Each number is 128 + 24 x the weight over its row's rms, rounded and kept within 0 to 255. Layers, rows and columns count from 0. Numbers have three digits each. The size before them is the row's rms in percent of the matrix's.

# gate: layer 6 MLP gate, 704x256, rms 0.0959, rows 436-466, columns 128-191
# up: layer 6 MLP up, 704x256, rms 0.0944, rows 436-466, columns 128-191
# down: layer 6 MLP down (transposed), 704x256, rms 0.0924, rows 436-466, columns 128-191
gate436 096:162089124090094112084135123144152139135128154132152128120147135082122139131176152158095154113150144155164115128105123116122141150122114149146110120103142104139088132153120125145163123132186139
up436 099:107175090149157109147169122117126136133111162117130141161114120133135162161119093139143137119102111120056144115157116152151164108157153098116148143099126135110160158154151058091125119130072106
down436 097:151129105137146121145157118093153175152126145158116101118140103077151149157151103139141147120108131142110117125100134106112105119146128141119133109151098181120122125144144104117115153125077160
gate437 102:169129097113150124135130145102118145143136127143127193112089143158153096140125137116136153102077152154148141116172128103115109121137105112148095116142145135107120107120166102133120117126159094
up437 097:120132130160105105143116166154123153123141118127129124108126101167146130131136159095134106153133095123149157122128139118144142117152085107155141119092112140150139135136150118143122167122098121
down437 100:128095151121154125144147097136099095122131131128133135122112108096100160167138151129139148171157127150158148138107074165134107161158111147142139098087079137114117158152102139131111117158134109
gate438 095:144075111099138142109111198132099111152132105144119125124112140157153109098131113141087101124180161131147135145128114104122107129101131113119106135127111153121079101136142150110159133100139100
up438 095:123138104122143129103170134117132146176111123122105110094128101164125132114125135123085111191102111123093123143135151127129141158073158090092129166084115117093149078127123131120113097124076168
down438 099:134115144125139129149125137122118089118114148159113147114162135114152156137206133142152117100111135105146127134133153130161152086151108139067101127102107156113113139120115164046139169119140064
gate439 100:130153152129162155146097162103135126128116111172115149125113110115127141092147117140116145111127176101150106104125157120179170132130096111158109097158125103140161144122104168106135145146143098
up439 100:107098098145158171135120072142149116146127127150144133090097158130113170109102145124158134162145165098118143162108092126105116099130102129155164113158140113138161119181135180141100108176113163
down439 100:128113099144079147099102174172148108115142163111128130095111104124123105132156125123138096106147107120183122148132182167116089102132144139087162144086174155134138106115126137144149097125135132
gate440 102:136127139156126121132131120119105146117138085147137126115139106104124101126153138164149121163161124153111136101129157180175116116180140127138093100188139080140124139155094152056109152110149119
up440 102:117082171103143127114116116138121149122088159157155120153129111152154125122155078117078118103108137179131155123069143155143140117121104113139131144144157115096135132126114116107098130138126141
down440 103:153159122119135179146101091157131127119093145101122129108120154172139132131156149156117133151134107122146118112136118112133131149090102132133121114099175137143107115099140128123107140122119131
gate441 096:180128117108119136143180150139158116146117116158167167172141142119129080129131137162143134118129107154102146074132127128122166098104115125123155119122154091159138141086098123154123095149097185
up441 100:133096177132160131123134108129128159133086062103128112134143096153095159158162124093174123103116166135096162165134129099125116172121123143067153118130094097086123091100128122105118131112126079
down441 094:061152129144142163106106120146129137131101119076134135144114105118103121130106062147125114115100123125099144104151131101109151107127142167055106171067120130183134110129130124109136139144098124
gate442 107:109152126109127151154138131151130107199157107076152119127133109111113109138096098147160151157109109141103151132135124093098120079172105131102157154159097143128146113155129108095128079132124143
up442 105:109099182106094150152143115134185138102170125115091094129182129116126134124139135126137125133129111100112101101129095112123114137101098196111147094133133131124129138139116153158123147133118155
down442 106:120147105129117137150140105120139105154111105128098123179142117133110152113132093166161124155155101145123138106116085146147156120173134168131158131118162120121186135146164094154165142137148069
gate443 099:110169100141137121104104122121105111105166130143176119144100114090157103093117111146146112114131188124179112105120115125115140082133109140113113140133084141137095164133120088101159163115148117
up443 102:122095107150153105108151120122104110125126106165148116153133099157116143102109108104086136120106116116124141109126171084110125124157106151111145151099129145117105146116126152129143124087104146
down443 101:095126160101164108147162135112149134094111150117165122136128113129134098055134113114133130122171109116150137163126140156145134144077095136133158100137106185134102150168130139122138170113138096
gate444 097:111119127157103120105140101098119159112160150130121120120110131119148148139135136101089157167070121125117099165185134140149204117096154107135143107094117133090136066128154141116145133141152122
up444 095:180139133165135162108143113142129062143113127139132163130119106117140120104146179134137143182134133122124126104139108126150136125138154186125145147146111138143169160108141101135167131109149117
down444 100:145144173116182131099101059150148122100155138114108141113155113112151135146164101119122148196145150116117121089170162158148148135087097072145144159132105106116137114151155106137112136106116125
gate445 095:133131138119112144120115106134171137152123120138146105147126142141094167157142104112149125113116123124174113091091113077114114105086079094181097152111146100138133131133143111122114154154112133
up445 095:149113113106123140094114159207078174137116157119153094147093157161138164124151127145169081144146178146141148137142100135121145125122144143138171138159125174129119130117117119168137103112110081
down445 097:133131165133136132117093101128138098122112143101172183107156120182128113113190121157119149126138099132150087183105166142192153119099111131153104126167121148105078140158137097139121105121152123
gate446 097:072138112086133133057107119120124110158110129081107062120125145164160159095106122155138129116169156133114122100108139118128148115146119125152117111156159108098161123151106143115127125140151086
up446 096:164144138153128168131106136126117150108121129137140152125148128157118094134105137117157129137105101203144111084095135159141130149116112144098104139156130147143087134106124146103171139091109151
down446 096:096148157139135139114085138105102129154085132101083119153131150126126142075170105149116125128128121128106139099171114126132105175138131134131124147137155084116105099106126148140071112121113127
gate447 104:128123117110130136144133148158129093114099126125152153124135153116114101153148105160121110103121105146121093157127142165166110165165097165102120139117109101125166087152111146106093135157144162
up447 103:131138147106130104124097145135094093114121145150137127144118113101113126127149119140162114138119140115116155139147125125151129087075077148113104131144118140140134190116126163124103099125100169
down447 104:147133168142120153123118108163112122126073077117138183138124086083127128129165130180116113138127137175129142171118130118109171098134125150146189145121142164115099123104129151116158106139130121
gate448 103:114099104145115146127121110135135122119133124108113092141088125142148101104156145125172114088122113089107199100118104124156154131129166095136155108106139180135181150117092139109094137136110130
up448 102:086168162156099131114154134107126143126183139146136132127115119146117160126136118106156130113115102166089141129115105136148081104156128136111090128140085150109173124133126098136124094116129131
down448 101:141143125131140137089113154163165123111112126132125107129112125126104151128133159110164088121118089159135143092102137109147138105095126130148105152117123140119115118136125120101086145122167116
gate449 096:147154082118142124098131138169106102145148150184131133140149106188149155108132132125137062111103118126102133168134124150128090110135140126129114094174099172174087120169100099103156102151168134
up449 095:175091133117148151144100150113121144147132163153139067116144104168151157111128107130114161141112143130118148154109151089148135096127096125136131134149121127112127104107134151138150135122117165
down449 098:136144118072154147106135118120101121152137092154105147102147096130137124158180116130167152137146195114102114127169157134125121109088159110091090151106150124114173105104145124100109110140134157
gate450 102:110181116117139154121149128142152174098125124131163137154143110115143148145140090132119179145100141142094166157120105092148153103107125104171105165120125122171165119083137109097162131087076184
up450 105:161119161119118130130104135138141136131099149158104188132147097149126114140157129127107125120120178165155151133144113134098162108127136092102155127138103165120065155119168112117166143144116134
down450 104:096129106113142123137117116097166141112144152140132147110108132124156182138128136106155154169094095104140103099122159161153160133118127117146114145156156143136071113121108073138152156108097098
gate451 104:186134127146147110111175159096116175135094084101103177169110120116127132127121092113128150135098105131095109123165111085149133085131165137089124101146102146170130160127114120091143108131122132
up451 102:156093138152083137116158134128158109095139109135116117078119112131090152156134108105074129156170133131101123130114098123121131129133116125118130120116113130147107205166161130131122107101104105
down451 105:131099124115116152118101130121133109144086128136152138124135143141170080098127132156132094133106121149120107081150123106087112147148102142132122099115134145107094157087153132131083117160113133
gate452 100:113119131167122131153128129144118118143101093085120148074141077139147145123142117107091164119140132140112127147125136103101134096166177096096116124156133084143119078146127144093124101143112104
up452 101:158110118135172115120117128099172110184149155088108125147122121151147071111134121142169147158140145111130129134116085108092159109134123138105115137108144152106145136119125122129134141125158165
down452 097:150104136132153185122119130132158138064138093136104068127083089166120137158116155102149133132119152153134145091161119117156139146138100098167158117106081149123157149141156106051179102156095117
gate453 106:100159093146135118089135166155143152132128105119149127130103083114125093104151142137100083160176108145158139131169155080166127128083135175115151157127148100170104140150121160156134132126103108
up453 097:129085148136143094113137115104106085148168110126143149128145095155134161092129137103134104157115137127101086120095154125132075166109097126150157111090127117161136128102086116081160164108147151
down453 099:112125162105123105113120110139148130148095148133100130115150127096136091074136129141168118146148120126114143161164123111127122115155122129081135158116149156136123120122136159120083120119210082
gate454 104:141126090162148119116143120102131152104184149157106159128122088108131084167129141165177139130142155107142118114134114171171132138075125132098105133103157136119159134086132147119142105111141109
up454 106:135134124160121137105143122106114105152122155149127149114117160151140104104136135144105175134084101101171139094101170145114158100143117126116122153109118130169125118105141116178112129133074144
down454 104:150152099130091104171088170125127109140124144145187147089179147134150108106129152129124113056115116121143114103096117133108111110098130141124113142117123107137132093143147115166087135115139125
gate455 102:143164147127096125093126098152152107123099111117147117103094145127122144131111124104117123181131156142125106172152143091144105137119111135164126115126167124114080126150126145122145154086106144
up455 102:050117156108119117147148122138118126149152137116126108136215161190130124145076166104180126099123122134143121123163099084124142124137109149121169107112137149065124140132119107137132142150119090
down455 102:146110161095211167118133127160117184103112186144123197154152124117166143092101089077116117141119112127152159108135087155168113130131166123137139060137107120124108144104066134130099131170123119
gate456 105:159139128097105148139136112142099128118149167167128134117122140080102099115150135109104103134126138136136178102104153093184090113128123124122121158117108140106081182118146141103109140110144160
up456 102:112125065138145157123083107183145123122120160105129103100123091159122157114145098150127132115124124104168091126079154102142113128123066139117127105110155125145066148134154098133096091152163123
down456 106:149148114138134152155117125113098118120096123127136117133099178165141153138149126106136139113136123107155136138140078112098126165149138139170115128121085126105140153112142123120168140149151096
gate457 101:109132130137183129116137132071121128106158123130099136124120120096155082140150147107136127144147125090139112135135158168144174152151093143157113121148078142123129100142117142061129115124141132
up457 098:126126119157103097137103140114086141136116169106121167116164121131132120077140107110131119131118127151110120130124145094106116088166137158129092112155135128153144120127133131142091093133099148
down457 100:162160141163121112153158094141162136108104134129125136081090135112174143122125135127081150113109164117109134113125124103153078112194134139125155126112151106148135150144132108149154077126108100
gate458 097:112092106158119124120137126150109103086139182113118157132106150132170139112112144139155112107095153141124123100100101132136145117101126146139151118158134116077127145124103131166129137120136086
up458 100:106100129132128123080118093089167104136124157121118136129123151119120149164128097151142119180126112101100100129099098159163127149126163149126102110119117143141145104162169130120112122158152106
down458 101:107150162133157127139139135113184085145105122142136128115125182127093133103088126141134112179135122141137124119134129135139153145114129130115132123127162085166116096174165118060102172128137119
gate459 102:117088133120097108099096135121147099151151090079114119113115119138121155112129112119145107105095161114161151104131085094099138132149113159086091142129146126110143122150128164150130137128088119
up459 104:168143154187197118118135105144127133085173152052144129109111160131088109154063085138144142131149124128097144123092160084116111122150154157147150105140124092104113148147096136072121147133144125
down459 101:113176139166090115148086096130131145144156115138140137117123110121146112081122106101116083109156107175136118106091130189118122094092154131172160142117171121116101164145107146159106136150128111
gate460 093:121080100119128126113131077093118105108141168148173138090136146109163143137118146131087131106129137170128158112105109164150128147155151137095142100144117127102114128140063162143120135157127125
up460 099:132142124128115129118128109167131118124132127131132104123150123178135082112134157158142074109153133119128154100073121127153093181095144105108148095142121133153122128121038152123097118166120123
down460 101:098153138101137096087137111131101116109094160133108140152131085119162098100124169112137092081075159140168119114136124159108103142116124076108032151100161155136096178117167161163102119107143112
gate461 103:135128135111122096140131106161089127126120114152110128099127150119115162109101124177130146121176128131120146142131138112125128140096126163119112123109131112104111106093083128100169095087137143
up461 101:152112144177152121104122151086103118144139171166115147143143123121155107113090131111160119128087139165134148119112161103140129143106144109134089115124103092138128147107132093137133159126092114
down461 103:080136071137099131132152152126120167130133100084077146146132165135153189151139095141106123118143140110124096148158136136121124123160158129133114132112086115148123113114082171125202146114096155
gate462 100:155047085086179160072143136100145143095118136115099145144116118141098113128118112147153092116115176135120117114122147110129133104091106152131132133155131138201141095127155078136117122136110122
up462 103:132099138154151087112112140130127113116147095075151107097161123135100059150125111135140105118143152152098100099117115129114129118155199091050149124167117138115124130132109110136114106088113123
down462 104:141098128115149105107079108108141089133154099095119185129116147108099156096101151160126098091140119129086152105125105140157119133154134152122108135127093139132129150138111118131126094171134128
gate463 097:113183161105136163137141123112133134112131099146103071112109134141149131099118111096130091101158073153140104115100103130106139150099125159137139120144190188090166125109098152118150138129098141
up463 096:149106137093142117172142094106117143112125147102140086112127125061084188151144087123094127156103112140138149150182143143123129089172141122099137094114169166092117112157126125092120115102146137
down463 099:128133141143148114094116158107108146116157145134103110174061150090154115128162131089124126149136151127067129117119121156164132133154084143146138157149083102148104108150138136160133154052135083
gate464 101:078140104158133153103150152142132129148172122144147090097130086097156128146116122151082123056136149116104110106141138154143124082114109133142134113159141135119144152115108086138151145174142151
up464 100:129156109181115142118140136118131097149108124130143154114123133147134101139121109134163122105187119147139161092168174158120144123092112117107153136134157122118126102127123142139142174122155138
down464 099:165153135133123098130124137166177136120165149138143093116142125145133175175130141125126117156115068107095107096107104088147151145127156157144196173137143097148081172143136132122084101134121086
gate465 101:162124105109153139138162079131170107109166136138160118146052157112095119116151136129138135144092166158135171092177098161147137152170110077090135098117092148120083126128106129136112141130100154
up465 098:153143127104131145130155135156148104111144129108119115114136110104119092111144093177102090141112160147177162140181114139136101130138126122134146131124108120120100120131141088192131095088123117
down465 100:110145124109117148101097166104117120119160128093122139142111122119147146130110144136129099118103126189087078141122121145141103094125130153101108129128141127131116113145127127158176111117120094
gate466 102:117147112138184142143123132130151116148125062168109144122138138176122148109117114119140153146097126111181138111103141118152124105103126097108118112140149126124147104100134116160112114176083076
up466 100:132131118103117153170075121164173118122145153112165124124143140114126133142136180100155136158125106110112138097134149139145100155126124142150127139106110191108155126114164145125078152125165163
down466 101:075142120128091140105157141093143123118150101132108108116144159138094167070116120179158144116099141126166135090114128134101106149157132093165136140131116111180121122164133112088132109110114102